From a checkpoint of a small transformer trained on Wikipedia.
Training: a variant of Adam for these matrices, 253M tokens.
Each number is 500 + 25 x the weight over its row's rms, rounded and kept within 0 to 999. Layers, rows and columns count from 0. Numbers have three digits each. The size before them is the row's rms in percent of the matrix's.

# up: layer 2 MLP up, 768x192, rms 0.112, rows 128-196, columns 0-95
# down: layer 2 MLP down (transposed), 768x192, rms 0.104, rows 128-196, columns 0-95
up128 101:503554537440477520479497515524488526543517510513491475517502508499496499470513519473526523493506515455540438488523499443522514515475508514510532502488509515533481490551475471512527491521481494479469532502503494480494479512500494493504526519489450489469513504491476493503523521483513491484
down128 105:527473498493477485485541508515478498512526497521534514508472525446462557512568552464479510536517534504491553495494508521427510476497521480492495543525519476462496508509504481516507517487475504536493492478512504467447477485505517516471527566515489527449489474482482480475531470504506508468
up129 101:455526475462516536475523499548486502509538503459490489515488506463498476509503480506531505520524483492472502469528541520500492518435496509491520467478486505475518446486492518506517457473509540524526504540487453482560499512489487472477495500481469504517480510534529514524508519529494528506
down129 101:521506449519494500540485573487472457529506490528510539466478530528483497488459484494494500489484480503510490509511481481514506490517548461552472514479475488493479489515550485509486496499490507491500520486478518457560531521481505475530541499514468445541542506534480523500464507494456517455
up130 093:545518506500487507492513560465501473529454545524528470525507523469503502480490505505450506492516497509493476462512479529468508462506499556503532481521518446483525529486484488521515477512493495475512517553507483507476468506469511454496517547496461490425541521512555491443466515482510495523
down130 094:500473546502512502499510547469512498495510489483511512517490506525495491540516464523505506480504535493474526520513466474497493517527514458441494480427508492521478510520512503473493468511482465512526480500477465467498459496550427495501471493497490504474486503510544471494480548469507480534
up131 099:461513503548484520577540469517494475496531525532505494550472506465547495480476475485469492464521536480505454508509537494495496479440504519458525485499512506465487477502521503515502456466487477485502501513522484488540476530516504504537473494524456484516491513487526513493526538448488553491
down131 107:487520516558509519488543508505520468484502527502477467491534515488529484432514500494467526522507485503526505511538555448496508516472531510468484506478477530489514528532529517498507491529511454490499510439492514542504537512454485472466468448483457523507511471535488464510538539502479481492
up132 104:507492508519549483529434503498507509471491465511509504514454503485575476491510505501483452509493523519577488514519494481503481472492479494453474495553455448560554507461499533513499493511503503480514512513514513463520505502511492505474503495504494519513489508475555452493522527526487511492
down132 101:481500511522477507504532527499492528513520504502527509518479486522534508546482488494512502495488506500495475520473498441535479481490531511532525492469517545463532499465470494483496496477511504461517554522504512449489536466508464510521521519489511505514512524538428527544510507475489492474
up133 101:533509471506512450499481508539503504502529463471508486521530495489481514506543464516506491553486521541490477517499500523492523506544446481487497460530520475482514545485497497501537470469508492495504522535458518532492507535535472500496507537555513524455491505470529470512519521544467511479
down133 101:489510496538516509523490497476493479511458517508522434514484532486486473457497533491489511482494455482535522507476451480507504493482497495538516479508531511510510487490508492471514518489497508552493510466514520546484531521495527502490517439541503502531473520504481533468493508487496468475
up134 098:510492472510501559506528477516482492504487458538477482521498503493484499459505477508516493524483498496538428498514507487509526493508468496505523429505483513540529521467517524482545522484445531445502506517555477511480502521502507491512508509512488477457552495505497503522522524488501503468
down134 098:470490503489481520549519498494513571486533533473524453479517472510519467499512480496516488439464490494513492477506472490500521575555483487554484519502500507510512494500557529479512513492474504511531471490511484518500522472422557513507494518507500489510491494537514511520475474464498499521
up135 095:516457536452468505475507504507424482499498521497495500488514521512528474467486515480490498492508501469491496460490517481487516508518476486494534484519535528538497507515506526512494506513478500463478512525506478507528516525519532493478558510530491544483543495515475513478487501495508512483
down135 094:530481518533533495464539481471524472528494502561564464509506468472538523489509483530464504485522528536501515481461500499517481519499515505510454546546476532489458486503517479527521478552520515492487547520500484506496506475460511553490502486486525470504470486501465492531492489479497536476
up136 108:493513485509526503524473469514521490526507461500486471508492516468516541454500460514486456508461529508519472518524503492471496471500466506457496477491500503472513502516481494491493492488522510496534513539495537512501495460500509495539501507488468505528528533513503515517500509521468535477
down136 111:528478471499487485467540495508488490491497510512488508479486510497521527516482496514507513462556472480498511484485545523510531479495505431504482505481509547528488532520552467503536491507518483501508524528481500531427506521422487468463491490532502526512493517544511517500475510452470528513
up137 103:497503505488492532502535427521460464550493541484512493496482555444498488474574491532471560484526484485478476453515487515515507460503490488478496494488480532548518522494500478483448478515519492486567471504517521452499486531487449503519489525474500522474542502499518480473509519491502507489
down137 101:522489473496463489508505482500481514475498515515473518472524499496546539504513496526504454536505491485498549490506511493524547497495481530514538477530510463543447511509458501521524483483470499508498521518503496506480502499504466483489483508462520519476436505453509513502483565534502486493
up138 100:541463480485537530559485480506436498521494512495508474499493494465550503504472487486499519539518540499533472452453483535547514469525482487513520475542521546528518453498535503505536483473515522480514508486472494521521494510502480459496475489530493471487473504484504475511535545469542532499
down138 096:479511515514498497500516503510564494471486511493527492549526431458479512512487551508493520504472490479496567502462523504473483510514464468507536507544489473524517509508461497500506506504502508510482468494493515483507509556518515516507509519501543533503469470470486503487517469456481492558
up139 087:520510504457475498505497517490523452475495506497492495545487526459490528531546509502512546534487475518490505459501509513467496491482473520524519492533539537506478511496495495532502459469525503500518498506445502490525496529495534513497496487473500505502511527524491529444469506536509517444
down139 085:458541486491474524485460467520509497572462483497488497466484504500501475489507487419503479513506519530522544493459505492473471508517517476499497544484510429496506476492504535515489510530506485480521483492503542540504540496487496480481538487538484492498501483492479490500494495509515519533
up140 105:551485482490488460512476492479472521487515526496445511497467492463519536477520494515500522479471529524492475494521511505506531514528481458474480485494528498539546511515497485489517451471515503512497504515507495493513474562534508498466488520498505488470516500521541503476474497492500562511
down140 100:454492535466454520541496520515512533499467515530549453486510502503509459521487471502487504504509501463517527512501481508473496493446481478494513575499446473511483492510491488492482499501524473466492556457510517501523465483519505485470534493493482548487502490514449494499524474466516521484
up141 104:510490502469513478461511500517514490574501513504501504541526532472526473482510505468458533534532536470548504503545487453499471498479489454491483464505518523463525491497473507514544488550488513462476482507523519496492503514484491464503458503530493459494526542476436525459553522525524504469
down141 112:505503510497528506480516473489504497460531474501511522588508461488483520532532469488512501532492488513482478513522499445479510528495504502482515488523512469510523495465438488487522531525509485461510532488483495495479501516500489505497453505505512503501512479489515483463478496542521478518
up142 095:537484523505486528565481467502497493539511505470489532506474523493477520505498505487457481537494503523511476488492463520531489453526498472507502529531513568541512493450509483451463495499509500485504496512465477496535504514452497450521509497490491477494507496500534496469474490511538466515
down142 098:536484476508525523543509500466493507473503444409471504503515491510462491527548527502529498499529497507537529504497539527450478523470477460492449464532456506480499506522493536521509497496538499464555500523472477519496479494488484528481536530484494550471488521507472494475513469524492509524
up143 102:523489527490501486463523456501515532523549506453460467496467532504495451496495445509521522471459485542476503525522467487512521497456494522490533502485505556523505453502500566510506475461467530483553490494473481485496507530495550429487521511485491531500494530509487487523492523506505486458
down143 099:505466527513509511537490520520489476486478510467543517509509497484509484506500501537524553497470471477536530475488489517524532487520494506552486490485538535446483499540502525451473495500479539443521517485450514477493472516459491508523536548542507446514459496542509524508506496515525488515
up144 095:540547447466478513514513478500506529480533510488464498482481536505489518507533489501519486468508479506527499516497516498499536465478500497482498475496490536500544478542479484483515495477479525509546527553518512483506466526544534492526528550521505530461492539512507533516508492536486523462
down144 099:506519448541493468494517495546479490449507465513503528485528508556496555488439489503526544477493489513499529495512519483537504503483501470469498514460536482474496496516516495516455494511492489532526485512490506524473516512528458506501490503492493458516531488468503520500515535493483433518
up145 098:539538483475487496498525471482521515511491476462505513477524536507485537478495516488495495483496481513513500472500535515507489498533459512521460480541511454513497498494528508463483482448483516488495510551515508505537484536479508518576466492509508496474512530472515575465480483470472498458
down145 098:501470453530503530493494549478505489500469485518533481511505500489509491491492556510538502505483488482526537455484525543479484492445482481498502500502488492491533470471575474521468529541483514549497536477520513496484465553492503503491541503512500518533519477532500478483484477543498509505
up146 100:528515529478501490527485487482479474551494511498493507484503514433538463503488524499453543526480510471474507487512492487465482502508452499500520480507515524526499482515470541508454482527515509515472491511487479539533522515517512465527477474482513516455511528481512504491540486574536524427
down146 095:539513551473503487481509472507505494492556524473492533464517480521473535494454499475536477492453510488527542462488475517482475469477535527452485543509491524484476543516507489477494517512485487508473483500511568511467525502508509503519522528482507500470455473494497535470503471513509512500
up147 103:479483511507506471530518479498527465493488477497477488498479492451505506497559485443482476488503534496492496520517563501537478484408481491489467490547523514510532463509511492452483490515491479484522474501485498479536537534552518463476477510505496514457484553494512492497511526501488507493
down147 103:533529503476501490498487495510539503489519455506497477532487425503484528488489485462525521523487531502528489497513483461458503537479502497501488507526513529517536483470497497491542489509464467481505525517491489524530508489495494478441480470487495462514487510552489506510497553484465528465
up148 094:559514522499477519533550477464495457477522497475497509534530497481498532498477520493488497474470525471493480505542548505481539525518480503487494472508505513497521476477522548473484473481460472506484507501486537472501495500513499495506487513526488569494510496477535542443523497514464544478
down148 095:487472499496507531472491511477493467498490523502514509517470496525492459485523501530464513486509541514483463516509503485494508522428502496445444485509480529466478484486519508463522500535473505516506504483533495516513501498496517518519499526519406512494553528505500463522514612479518506518
up149 100:565517505442445522467510490505458505526498514496492506499458522491528504494515482522505520492487481492490492459516515515469531494467477463537494485534504503490510489491478508526518472442491502514522485534485521509512508552497492487481535539563512448445534462538488507485535486508537512427
down149 113:487510494510505475490496512471468488506531520534433507472520521515463522503488460530535505511527551535507509482535526518463529516523511485492504427532513516508553507528505532480523473506467487519496465512517509473514470516483474518491522521513503501474478480520527468521506524518505479520
up150 095:479494537529512506484502461510499469528486460469502507519497489410519528521545492500468475495536506494467488484480485483493543519500474459470503504491503525547484498490493520527476463529497537483484520512486552513521517533458499515517487512533497508481508508496506504515486538508464503500
down150 093:488500466533508493460497494462508531499533490498532484466512501515472514542477465486511492525501482521506510541516488550496494504458539491460484494542499480458465476528505515518510530520492518523512449516521482503542458483515505507501471523488455497509527511480513504495454575532488512481
up151 098:550508513462520483533507523488476492474517467484445477510496506522515520499467478452516483453487525527568473488497490500478558505453509442526486485493497482489481467514508517509543482510494530490462507491493530516509508467497494523553498485477471482494483514502511505530519517512532501508
down151 107:502452482540511518491508524454462515470496466532460547482493499489517489489492495549484510476538521491452507467510486540495525454525540511479478501513499538498492469494486464491500491534460500475489494463527497524504534514485481516514506483493505486492498549503504543529503500511538480473
up152 095:508469478518536517536490517486495477502477454519496483514484496491507467513464492463500487537508542492511454507475488515507493504514503474489544486539530559536520491483495519516479474480457451515477503513492479511549493486504499489513533516497470471482497512464517492526486494486531469488
down152 098:516497518510460492495525528513520511486470509493519487502536501482496516491474509465520494492516520483465509474520503473500517483501495501516534443511483508486504510478450491489469501453511517543486480502480506530519477473488484502504509520537500487535553469519491508488511453502513479549
up153 101:492509517511498503492535470531486475500483545504505425498509500505502495507538473452427540517534541536480441508507520525497465469491457462504485483519568462477530519491527506449503513470501480506498507521462513482463529542509478495521512509531487479512507478473507483494493505549500515511
down153 103:513482524476502448463505492481514486529475473471529471513518492473506500437500528506456472540516521498491505472525475482481533518535445523527514514511507495516474449466476523497503468466511509518454516514490527467507512506491455513532528494533469495523467496523506506522523516514501512500
up154 102:506474511495457472488524522497508513544472506513511479509488491471517472448541504474471515476536504465519467486506507497510478525554526467510511485520482530502525531527486505476497496514509502476481510552504501448506471520518529494504482522530523525514486527507541504544497531504461527471
down154 105:507454487478482505510532469477587535513517520463490496491510544479489498512472486461512498490492527535490498492550494506490491539488485498557521494474508440496531514495478500507497534503494483470485519505513533515508544514456473544498486523475518524518543444448462476503509545524459499494
up155 102:500529517533527503463492460489481500505488505515485498494483507463517484473548492514532530486544502522461489545502525491509523509540478524491493442477495516501482477492530574464512473509520521487501509527499490445536468521489527484524477496546511438514488433549546501480505521441509507458
down155 102:524501470526545537478526508481508456496518528502486481484532523497503519495564533528469477497505478519493493533497514444497524542536505488468483476463539504511484504537490499462487493479502470493475463520523527508519526526509508533512503495513509435497499525453475526500511523470512465481
up156 103:514485515497471495491498506477517503534442520479457498458514525510512464461497482480467512485493559492495455468486492469516465519547449479501448511496542535468545474530498507548466488479514495489485480517493514507490500518534480477505493531516517513524518536461486559482528549518494546513
down156 107:497514480471534514495501468503488448524490529468513525490511472467504496510533491538485458500489501506485526457487486502494495468513568458524503524465510476549523516473446497532469523544488522541461499527486537537475476491527499504483522483496502509524526487470448476470522496494457510546
up157 094:486498483511508539528477512485490415479493461476463481503487493482475508514506513477532496518512516488526506497494476548509532497494491503507473465473512443533521509461508537470492456488485492460503495517511517494513481522458485493500500467477471493506521528483521527481481473486480505478
down157 090:500531482484482460490524482554521538529501464530501508465488483507496511530514497557483465502520425538480519467542447472534519481502536473480516516482484498511499447526545479496524501514486504532530488469480491473533499462503476492468484504518477540502470497499537512517534569505492474467
up158 098:499511464535495500476490539455497475517536461496466465480445511473520507480481451497496514505498529509514487504516470497550525466460494472538501515522536515548522502481563520495515458518512486498575470491485464491506483485497501481471508482455507508536496521503500521464487521498514464457
down158 081:501523527505465484502481506499501492504498480529484491491499505522472511555498520520512515503517463480484552544483475484497556520502470481491499510499469498485514498489470524501579486456458523489502499479498496479474507517551491498510504515556463509475494480492499509488454531500536531481
up159 096:503495493510481509505541466495502522556488480492510521483467533495493463505520497533485498489520480503507500532478542494513508497472481466530532490518510489553521465486488477472507485495425544488536485515528490482519504521516470494455501514481464545470503496550524509487553470470499489481
down159 093:490505483488469445458482499469546491478497471455520515515481519484523503539489536546534514472483520490497508527481507507431500482490476501475491536477494492480468498467494498535507552497500497443471523462489484508475550527520531522463511503531472483514541548497473472540541513465497500503
up160 095:489491529500493518505475494526469494523497509495475539503456542483500488502493492479468506538493544483529505487518481514480539488482520521476484494483500465472496508495534532529473446496526476511442508494495559483510498478506500493522442497510495526533493511464503491471498541496484510488
down160 100:521485484517480526486531517483505501485515497491493455515466511533484501501499522540485544540537487514505481516488523512503461471513516480436465498545539546524492501545473465470521485533476489507512484504500475504496512503486453478535491515498445519516462471512526504492521582509474481506
up161 101:502522523452487512497523499467487523467473544509473500514537524490475494515520527476479533513508486528500440519471520507514523516499487504522485465516519498549545514480514540529489533478504487488496534477490488485517476503532506483487485522499502491478489511474518508506512505556505553496
down161 110:472487490505510507541502478490456499484462505486519496506511566483544505490510505500491496464486527529526492470467474528476494536520502547519488503509517529523492551504502572492516511497527492516492508464544531473546494482528498508485481510464513493503526507503466522515509518443470475476
up162 101:483452525526510474490496480484504470491471522489484488505455518516498473461497526485517559499528550511470485485492524507526487443501496521489467481472477525547529527496526512526440481495535505485526519490482483458485513521527505514523507493514506534505545512479490479472497523494466544471
down162 096:459511489518459464515477505491497482493483511486531505508485460485494507510496530490534526523461478507534483493547492518540487496509501471513511515503507548477482473463507473513479470461532554428536507465478537550491492485484503517485507507488538489488530517556525494460529498534479457534
up163 106:551506518515482519534519513493456484518503545526499500504486506515527461496515476471506495506529512486500459486497482478521531477460503521489507497484508537497477494458486508542512477514488490514484467511451472474505480456484480475549523545458498518467470534511534478517528535429521543523
down163 116:495514474463528491496497537522529532462509538506511457529489491508507534451501529521494470511450472505509494504552503488485533491456466524520505511467479514552493525508537519531507525518474486520497464491479501485548464510469517483458491505502486515504500445507538541484515516492464501523
up164 099:461505471500493489477520480518516466518512469522481501537495497461468506523510531488445476532496518475501520484519496519470497538504501446477513495485529514519537502436467493516466518523512494450504523526476475462491506505491509492493524484520475474524542530472508521486484497493498503505
down164 096:538516519480464471429503482491534496439524518508542525526483449461544502504463498489525467480505494499547507490509480513497459507522548512490491557508500488487507489508523531486503547461518513503494502520485453493476515477465460485476500521504505507537461493515498491535464533496520514458
up165 102:497508480474501507462509486496494500509518416482501476520508504515525471505491457489504496522491540493521488511514520471467511482502450456511512501509531452507510519482552472515531436472489522473496557532493469461513469490469477496513523534502506497542491486464472533529479529548481465487
down165 099:486550499485513508484531464520502459491488521486542537489502512526498566535520488473498518529491503504477503460542453528480496522505487456511467543540496453526475484495501482507515518518518465488483466509480562490519483476489510447529487512519481496513493454526512499492484498524518517521
up166 101:514492493527508515450535514516481492517493485488508462498501514498475487467564483503499535496491491542511472538518488427478463499454457481514508506498518533554505479482538529489517482490415521491548522544464479492473490513501529518472468506495499521514488494531472550518498536491501495494
down166 103:501476475505528500496504485488484512521486484519514491482495495480524541491506464456543515502491506497515511499459438506481513531485516544471479516485497476509495467484547532540497501518537523475489498525455562520480544460475458462486526491473487477565521490504523474511471522464489519485
up167 092:529489457479548548494446499521517485502506516551496496473500531463511460492529513544493468506484478514471476456500464512506529486492504520524550488493474497526545501477482528498458518485533521494504531501480506515497518508450466506509484538506511503487496486526496501443505516494491499474
down167 089:473520509469474465498522498463471466452499524504475495480509471527507500529520489494500443547493494485471500499514475497527516521522497525515482558506459518525497520482494453532481492524522425502518478490504497528466543482528525477520525487517490485438512498486507535475510462517471507489
up168 094:500511481527482524517520496486468447554532467481523517522454491502489520473515447498448492531514546519504485475523546532497530511498462487528476492536481529499570516476497494495478499474519467502506485531511543479507518482493483498511457471501480526489565551452534508492515508476493513502
down168 086:504464477549530514460530541488513456493453485519479461480545504514470464474459502536471511487521522502532506476534514435475484520484503497496499499485492533481499501529479480534501508485537506533508500492474470503502519491487502479485456492460529488511493474509466519548557456501509488544
up169 100:491478539509540512520512529476473503532459505473469507492491498495548460469483461485519457497477527507569492530501498491512493469473462503510509495483525507490556458459562502474523496497458514454500491519464474504499512479486465521520498533535424482540478501466481462500537499509498517486
down169 099:523473501487540488464509523504547491485555533504535511510481510523487493517520500514443485455488458506495512547498501506526465507471526519447510524525549465477531490502508473475516497495471528549465517527493503515505491543466501477545529485480502492456528460514510479511532503486481499474
up170 102:495524494463502511501528447500493515476491540487466497513475515520513521487563517500511543499498481479495474501524514502482510499488452502449491480521510506516505474485486512466548507501507532449505530529450475484501485525467500471517546532499499464468485491513554533467530523510500515482
down170 107:465518520465509473517466544518500506493508517515562503522480460517507454454569501485492520525534487509468468505522498514465501481538527501478500479491518504500495493519508498480484467528538460455515497458538503490530472484517502504537495513488511515497498479514471513476509494514528519475
up171 101:517554494512495492519464525486472462507487450495490483479482489480524518500483464490512522522491484505501496510535524537496478530479493454500485490491491514476535436463533544504471466464458523530541522507472552525564521490513499492469481481515504496484514495492520535450499501508483509496
down171 101:496486496486510527508568525517495479507478530482489543475485524530466509473522527495504563466509510502495520471491509446504511499527447534502520474454539477496462543495483497522505469494496507496480487457466479486531494481534509495502506523516504489522502512491494481491525484454493472543
up172 108:567500511465506489503483484475508475479520511509481489485509492481552474481482469451492514509519501472540482511533498510503461456504481516458487523513507503504511516492525496501491488543499504469528532537485467464552485483523472470558519478468473478513524490514505495489497516548531526491
down172 108:504491511507502481525521467515543522483488464499502519501464518456506498503488547507472489487485481469494502558470488492521527485477538491536507513530514522517479482430490447512551550518493536482506490466591536544463550513492515502481497496501563493498501518496499531480483434487485480488
up173 097:495488521456442524473501501487512500496466532534494494533509534511511464499501497410504505509510526515495465529531471465545504467518482470463532471482530500495532527488495499494527492504502491506513517528527488489482505476518520467507530533564457463501546488509534473466496531537496552501
down173 102:515493540500507512453498501456495502489507446485468498552559494539525486509478467524511481506532506524536510497468472496516502488501486466513524527478509486451533503527471522534562428523514515512549515475539513513520496491502476482501519469493482504499489541493513504527461508481498493518
up174 105:511509474524490493491539494480478492474462487504484449516496510526533460504503468454499506547492503533486469518554510514518512480510510477480503433546539474508527515459556533491527513505490482522516523522534498482501508458470489491516518476496502492491511498469506527499495545508470537480
down174 103:507467529554518481519512513504493472482512497496466517524463481454513484503485510496512553474505497483523513519518479486478527528493468455497510523529474534545489468495465537501536550501504510505528517505533557510499508475498514536490513451487531509483475509514458470527498526463520470501
up175 094:556526501479495504472475505485460504505512488498518545514505504515498487498489481517489483541525528512491495543523510512468495484474482528485509476550530537477563500461480510508513505503502495468519488565509494516508521480518522490509511475477507483492507476551518546495501501522500500484
down175 084:469530503526491491503508444468478450519515472498508529495487466508489532557516516455469489490502543513463506552515466527430510514482528504507527507497497477497478464493448536490503557491530517486492494514489558496474535525503515532439508477524534482491491527504486537504532478507498451478
up176 092:473549510478500498523511515514498520514502517528483508469432485494472489449502509445483528506537497470529486491502519477536499483526472486473490466509486505513536532489522517551503504485545483453482515498503504449536508509521499454499510484477491517501520470477497469473517488560524534485
down176 087:507508499517509533460484484496507455521508502503485515512510505551510518472506505486586518486506474505541507505528524507514495482483494463485488547464470463515526505496496518521527580510499478447533544433528530518469486507463484513496519485510526483465491514493529531501466468455532478488
up177 089:484583486526514515485500486527493412522434477506509516534530520510483497511470483493504461497562505458519513466480568511524508487480476467529479484506521531504526476479529495495505505513483489500483502491520543503528485511503475528482539477522493508476505518485535527466513505514505484492
down177 089:460492498502457473504516502456476557492548529480528457509478494481507484485527506482506543482491508524425453511480485447493445494541493510470503492522471517490485502533492537522505473510507529497494510506498468474480441485525510452509458520561507494533502491530455464549501492479510508524
up178 098:525508462444527518487496483465477478482542511473493517486499489449503481489528478509534485463501516520496500520546564493522470469517515492474502506495471459501531487469572531503461504505497484492544520526505530470511494513533484514525535481505475496493491485470489528465464485524453504498
down178 091:518473521487509503449475515515506468506550511545510468534530527473465522512522545465487509506525517489512493484513545528502465486502485491532474516496496505492472522539489501489509488472562474516500468500469486495511507533461515532487505516482508508492455505523456488488526443432537489486
up179 104:528531518508521476522518492489511480490532453449421465493516504476491494490473434507516516489472506500530489455528515515456492502486501511529486446496494461452500471500519495482477453461503492473488522527514508498510522465496528499531478518510512480493505546495517501526521488522533465483
down179 098:495519484539482526506492473520483521476455481514465494490504523524480480500477542528510524489483539528503499466505497500491517530525541509532506537539472513572446482486484489478466517509484493496516507480504512490477480466511474504555520498477531513470498529539478483514520495521490525516
up180 103:501513512473504472534514451531471516507499450531490486493475519468539480461527493469481487507511518546502475501505493501502497500531494454536497455552485484467502509501490487484528490498490462494525497549547529486492486527464517503509464516536501540454510495500506483532506498464530553473
down180 097:472518537510511503529523519530506472526513491531474488465507475522494456519552525499515462495503468528490495544492520483495483514502497475531528481494505513529490528482463485498494529455493415501491484505506546504493496537495513504499489533460505540457491466488523508476487455463515518492
up181 096:479502514516484474480460528497490493521475468506471530474528506482508464462510432501522509453459528500450459546541482465513514487534490498511467477540528510500522517490506507482484497498488485480501471499515508486515493489535513488521511555479529472530512504490523527458506511511491471527
down181 096:514543532482457476506486512499543521507515516470473504513486514517489531497475528499532469537491486456518513498501520519497503527488488455507440487545508484504494529480520508471517516458484509493496455479515507446454506514552511525542496524500500483534456499475508491504542519526529474467
up182 095:504504517471518492532560501526505482514453545466487515488486518470537492500492513541497483522505470515502494471533519481490536488478480504471490484501472511494514475493506545514479457479507469505481501495500542514501504529520467513531483576547499455458491502507532499483496491487463475463
down182 099:530513492516508512456508475513430488519543495496471486519471501500484537520508505513499502490473505531507568505484465472519490523503502483534536474478482471503549479554542511506523475532460472476488486518488475531517492522550492502453500506497504499474487500510528498529519565492454465502
up183 101:470530513522478504508525484475507520528500510526453501493455508476515475476532491475494502475456497523453481477483475540509490511503494480516538480484520532498527513526532563488429520473461504511477466541532488469509483547480461468524483517529483502448487489517509549507474519508516527482
down183 100:525533469510463520517471492516507495460505507493544478526514488537473483497491532523537482510508460507478551481498444478514536448502485496497503521516481509448525511472495517508474473513491478474508560526525490485525467494498464526454523522472481490509531538525480471485545554528491516513
up184 104:498469487478491539490513519481465493509479544531474514534498544492496467515471518459495478472482528513498480520535503497512511508499485496460474445559495528565508492502498536529542504525499471479500509511510504491503514489433508489514538542549465508463480527482478508514495520494486540503
down184 107:456494514483504492480496493461533498497508512532505475470488477456466510529471499478470416477459486530504488553514515559459476518484515509492529493495497488453524527543537515497513504499477480509475505504577496500514483496518511464514523497491454519502519541508486498473500466494503525497
up185 094:492523476511473515492500475514463492500495507512507503490525523463568536494512443554518534477454500501534447543575529488502548500504435515501464459509510453491512506466501493485541472471517480477519496515509466472504516471500467522505494514482498457522496500492513488499516497520427497491
down185 099:439486478482488525495491493521500557523533477503497495544472507525508537498518486480497503513485500487517529505464463552513474500536465507487494487527486434490511503484533532471496534498521468481527503508511513499555471482513501463542482559539498475510517507525470529501486497514462533521
up186 102:557487492481511508495488488526467443523446542472474508501532530471512522515522499485489462530514535511525512487490506491490548484497490519475460487484488493491514463511479530513511433542502509512516495515470522529497464491510493523518479508505495471519510519471496510511564519501523494428
down186 105:498508541511491512504500482502503461513504467503490515513523493514515493508490509550489522495473487487489520483495481546461474491505530520497506513515491480484474537503505503500489466438483514473495547478493512469442512484461530523487496481461446483524514521494468505522514578528501534449
up187 109:547465527495491503485506497495475461505490509495529488491482532551535505449509514522467527514493510519500493504518486476447512488514496481478452471524533474534515472529531540483486494501465506500499480551511495496490502463494525508476471504576510497496510480507490542508533508515504509485
down187 108:511488485490499517527514477486492490467485474486503482512457504486515483513519511501514485542510530531510470491513466521555438532463500526533462482462484501485469479450482470454511522492472440499498498512520458531503515533478500519482473477517484478516479447506488513521487456495506507479
up188 098:494501476499524496544543471519519500487518489485489498502501508491507543500468506504550520454460481471479461457475491543491464497489448440504525488505505467520529473476496534516460510488448533454471490529483513469526514502498492513488519530510470510468468499473521487483493490544539481442
down188 092:497467503486499525505508533460523461477445507506476507482510506506485472513487517523504495494517526487543489554483499492490461509499526536423470503510490476496496466512452495480531483514510501535477548466497480568490510538466502495565513492522537520487528485465467541511520477519534539519
up189 112:527491476507498512479541486529512524539527505526522486488483508442471447471553484529530537501485525539503488496472461549532487492488499437489495461498496490502522515448522495503506504458517515518541509515459482500511504504507479485532515512468481497495484507480513500495510506491496497453
down189 121:512486451502510473455426488528470512483535540512481485469488488477494502528520465530526467481492500486490508507494504519534500469525517468512464497505483498482525466503513461548510533557500513501479490491532538502488469507517499506491525511463432527471544464510510524471473524533532528479
up190 101:527577480481493477518491525455512513531534460472527508461492493507486509471484491518469483510484522526492474500558530471483462445486502518533505484533491453490509493499491502467487481475505504521494495530511532485547466539506488499527457536514483494490527498482515520475494497513491476508
down190 100:451442517451504515482510490457470529527528509468485485506463515522515497473526519452539506548489522499525517485523473482525517495461513522500467497470469510502513530515512475505487496464516470530506466502497469475494522535485495527472491480475444486549461528531518487526500537518513514499
up191 105:517513476504515514461515453511478519546497506530497500508502562481472506457547486452479494496555510487514488466499504501507484501483451478482496459514518466479561512491462480500485510482487529510496550542495530498519500523458524523526507522545514512479551515485494491467503520460495520425
down191 117:465515476514479554496517493492500511503516508492538501471525510501517495498506464492465501506494482477476504447535533501457462517565457525507488491536522473477461500470477471544435488541530494497524548495465461456510497454525493510499461523544478512478492485486480481481467524479562543514
up192 106:521524541485537510491523507569482452508523431524455503532462523450489495486513483481499481546503533482502497508523546481512514481529481473492498499541479512503515534508512513487466505513506458453512479512489519495512483503464472539538505509487509504546502558484537561526526499491508464500
down192 096:477490438493504466519477511476531445446525495462537476451511542484539495495511524501513516483497531492510547515518490503490506531524518517488468477487513536477466533511486507545489518490479498519489486474494499530512496507517536488445523494455520515481451503558482478523523466504509506499
up193 100:528445493477498444491530510513475538514528527456476505453477533481492544468491482505455525473485467511508497516531483505476519481500469489451488496511502487526529509532514506453479486515450521514537518549518473481484492486468533501495498482520519530448520465503516502500526495525479493474
down193 100:505500545513516481491493555481516489528500538541497512537547450500507498480495485464538535556481539553496469481500465494521498510540480512495452492507459535480481548494546508484504490492511485443499470512468512520480483513468478488500507518482531493506516489531522505486491486493504470498
up194 099:536506488479503495500503487472524524509475501497484492523494494495500479494493513477516512502488511508475479439484481512528508506523517513512546475499494519562499496485510527517485501479467531456473555505503502451545513540518477459517510522490458461437539480467524499489489519509527558459
down194 095:488469474514483521491492489469485498506515523506470530479446468505459503515563539537494565488480531521455494513452561523504498460505524486495498458498484521497523495462500468512522504511513515496542541520500497478485484527502542505485473510533533544537479512531472529468471481505492519532
up195 115:524504553483519495467477519519506474515501523551492494515491511488547469495554481469435497493525493490491460498499465507491532486524456484509529494509573513494509524483465463507482524491514507493505527529497510469488493522520523471484489547516465488506473490522493521516509542503466522497
down195 133:522505563511507515473483487500482518525451534513511537544491539498506455502521494491465489463501496491481513502514497468481541528507455489523504512490517531501454521452463491476503539506523528524481505518525532528509493512502475511450537481500516493500506559516477471496500527478500502493
up196 102:539490503504517524495515488491493505508527501515513485520514532497452534455540500493517489528561545516519447478502490492523470508525495495499549496454476482515526502514566510489493526458511490539510501542477549479485452534448492484527489496486479525537542508500556531473515517493464474510
down196 099:508497498473503524522502514486548508457468498527506482456562497479462492522483472506503504407494481486516530509496507550495487484539554522467487520463430488489515494507493522498470492485486490491523505515506515524493532521527501468524532494510535516530492470505469511484479433501518514483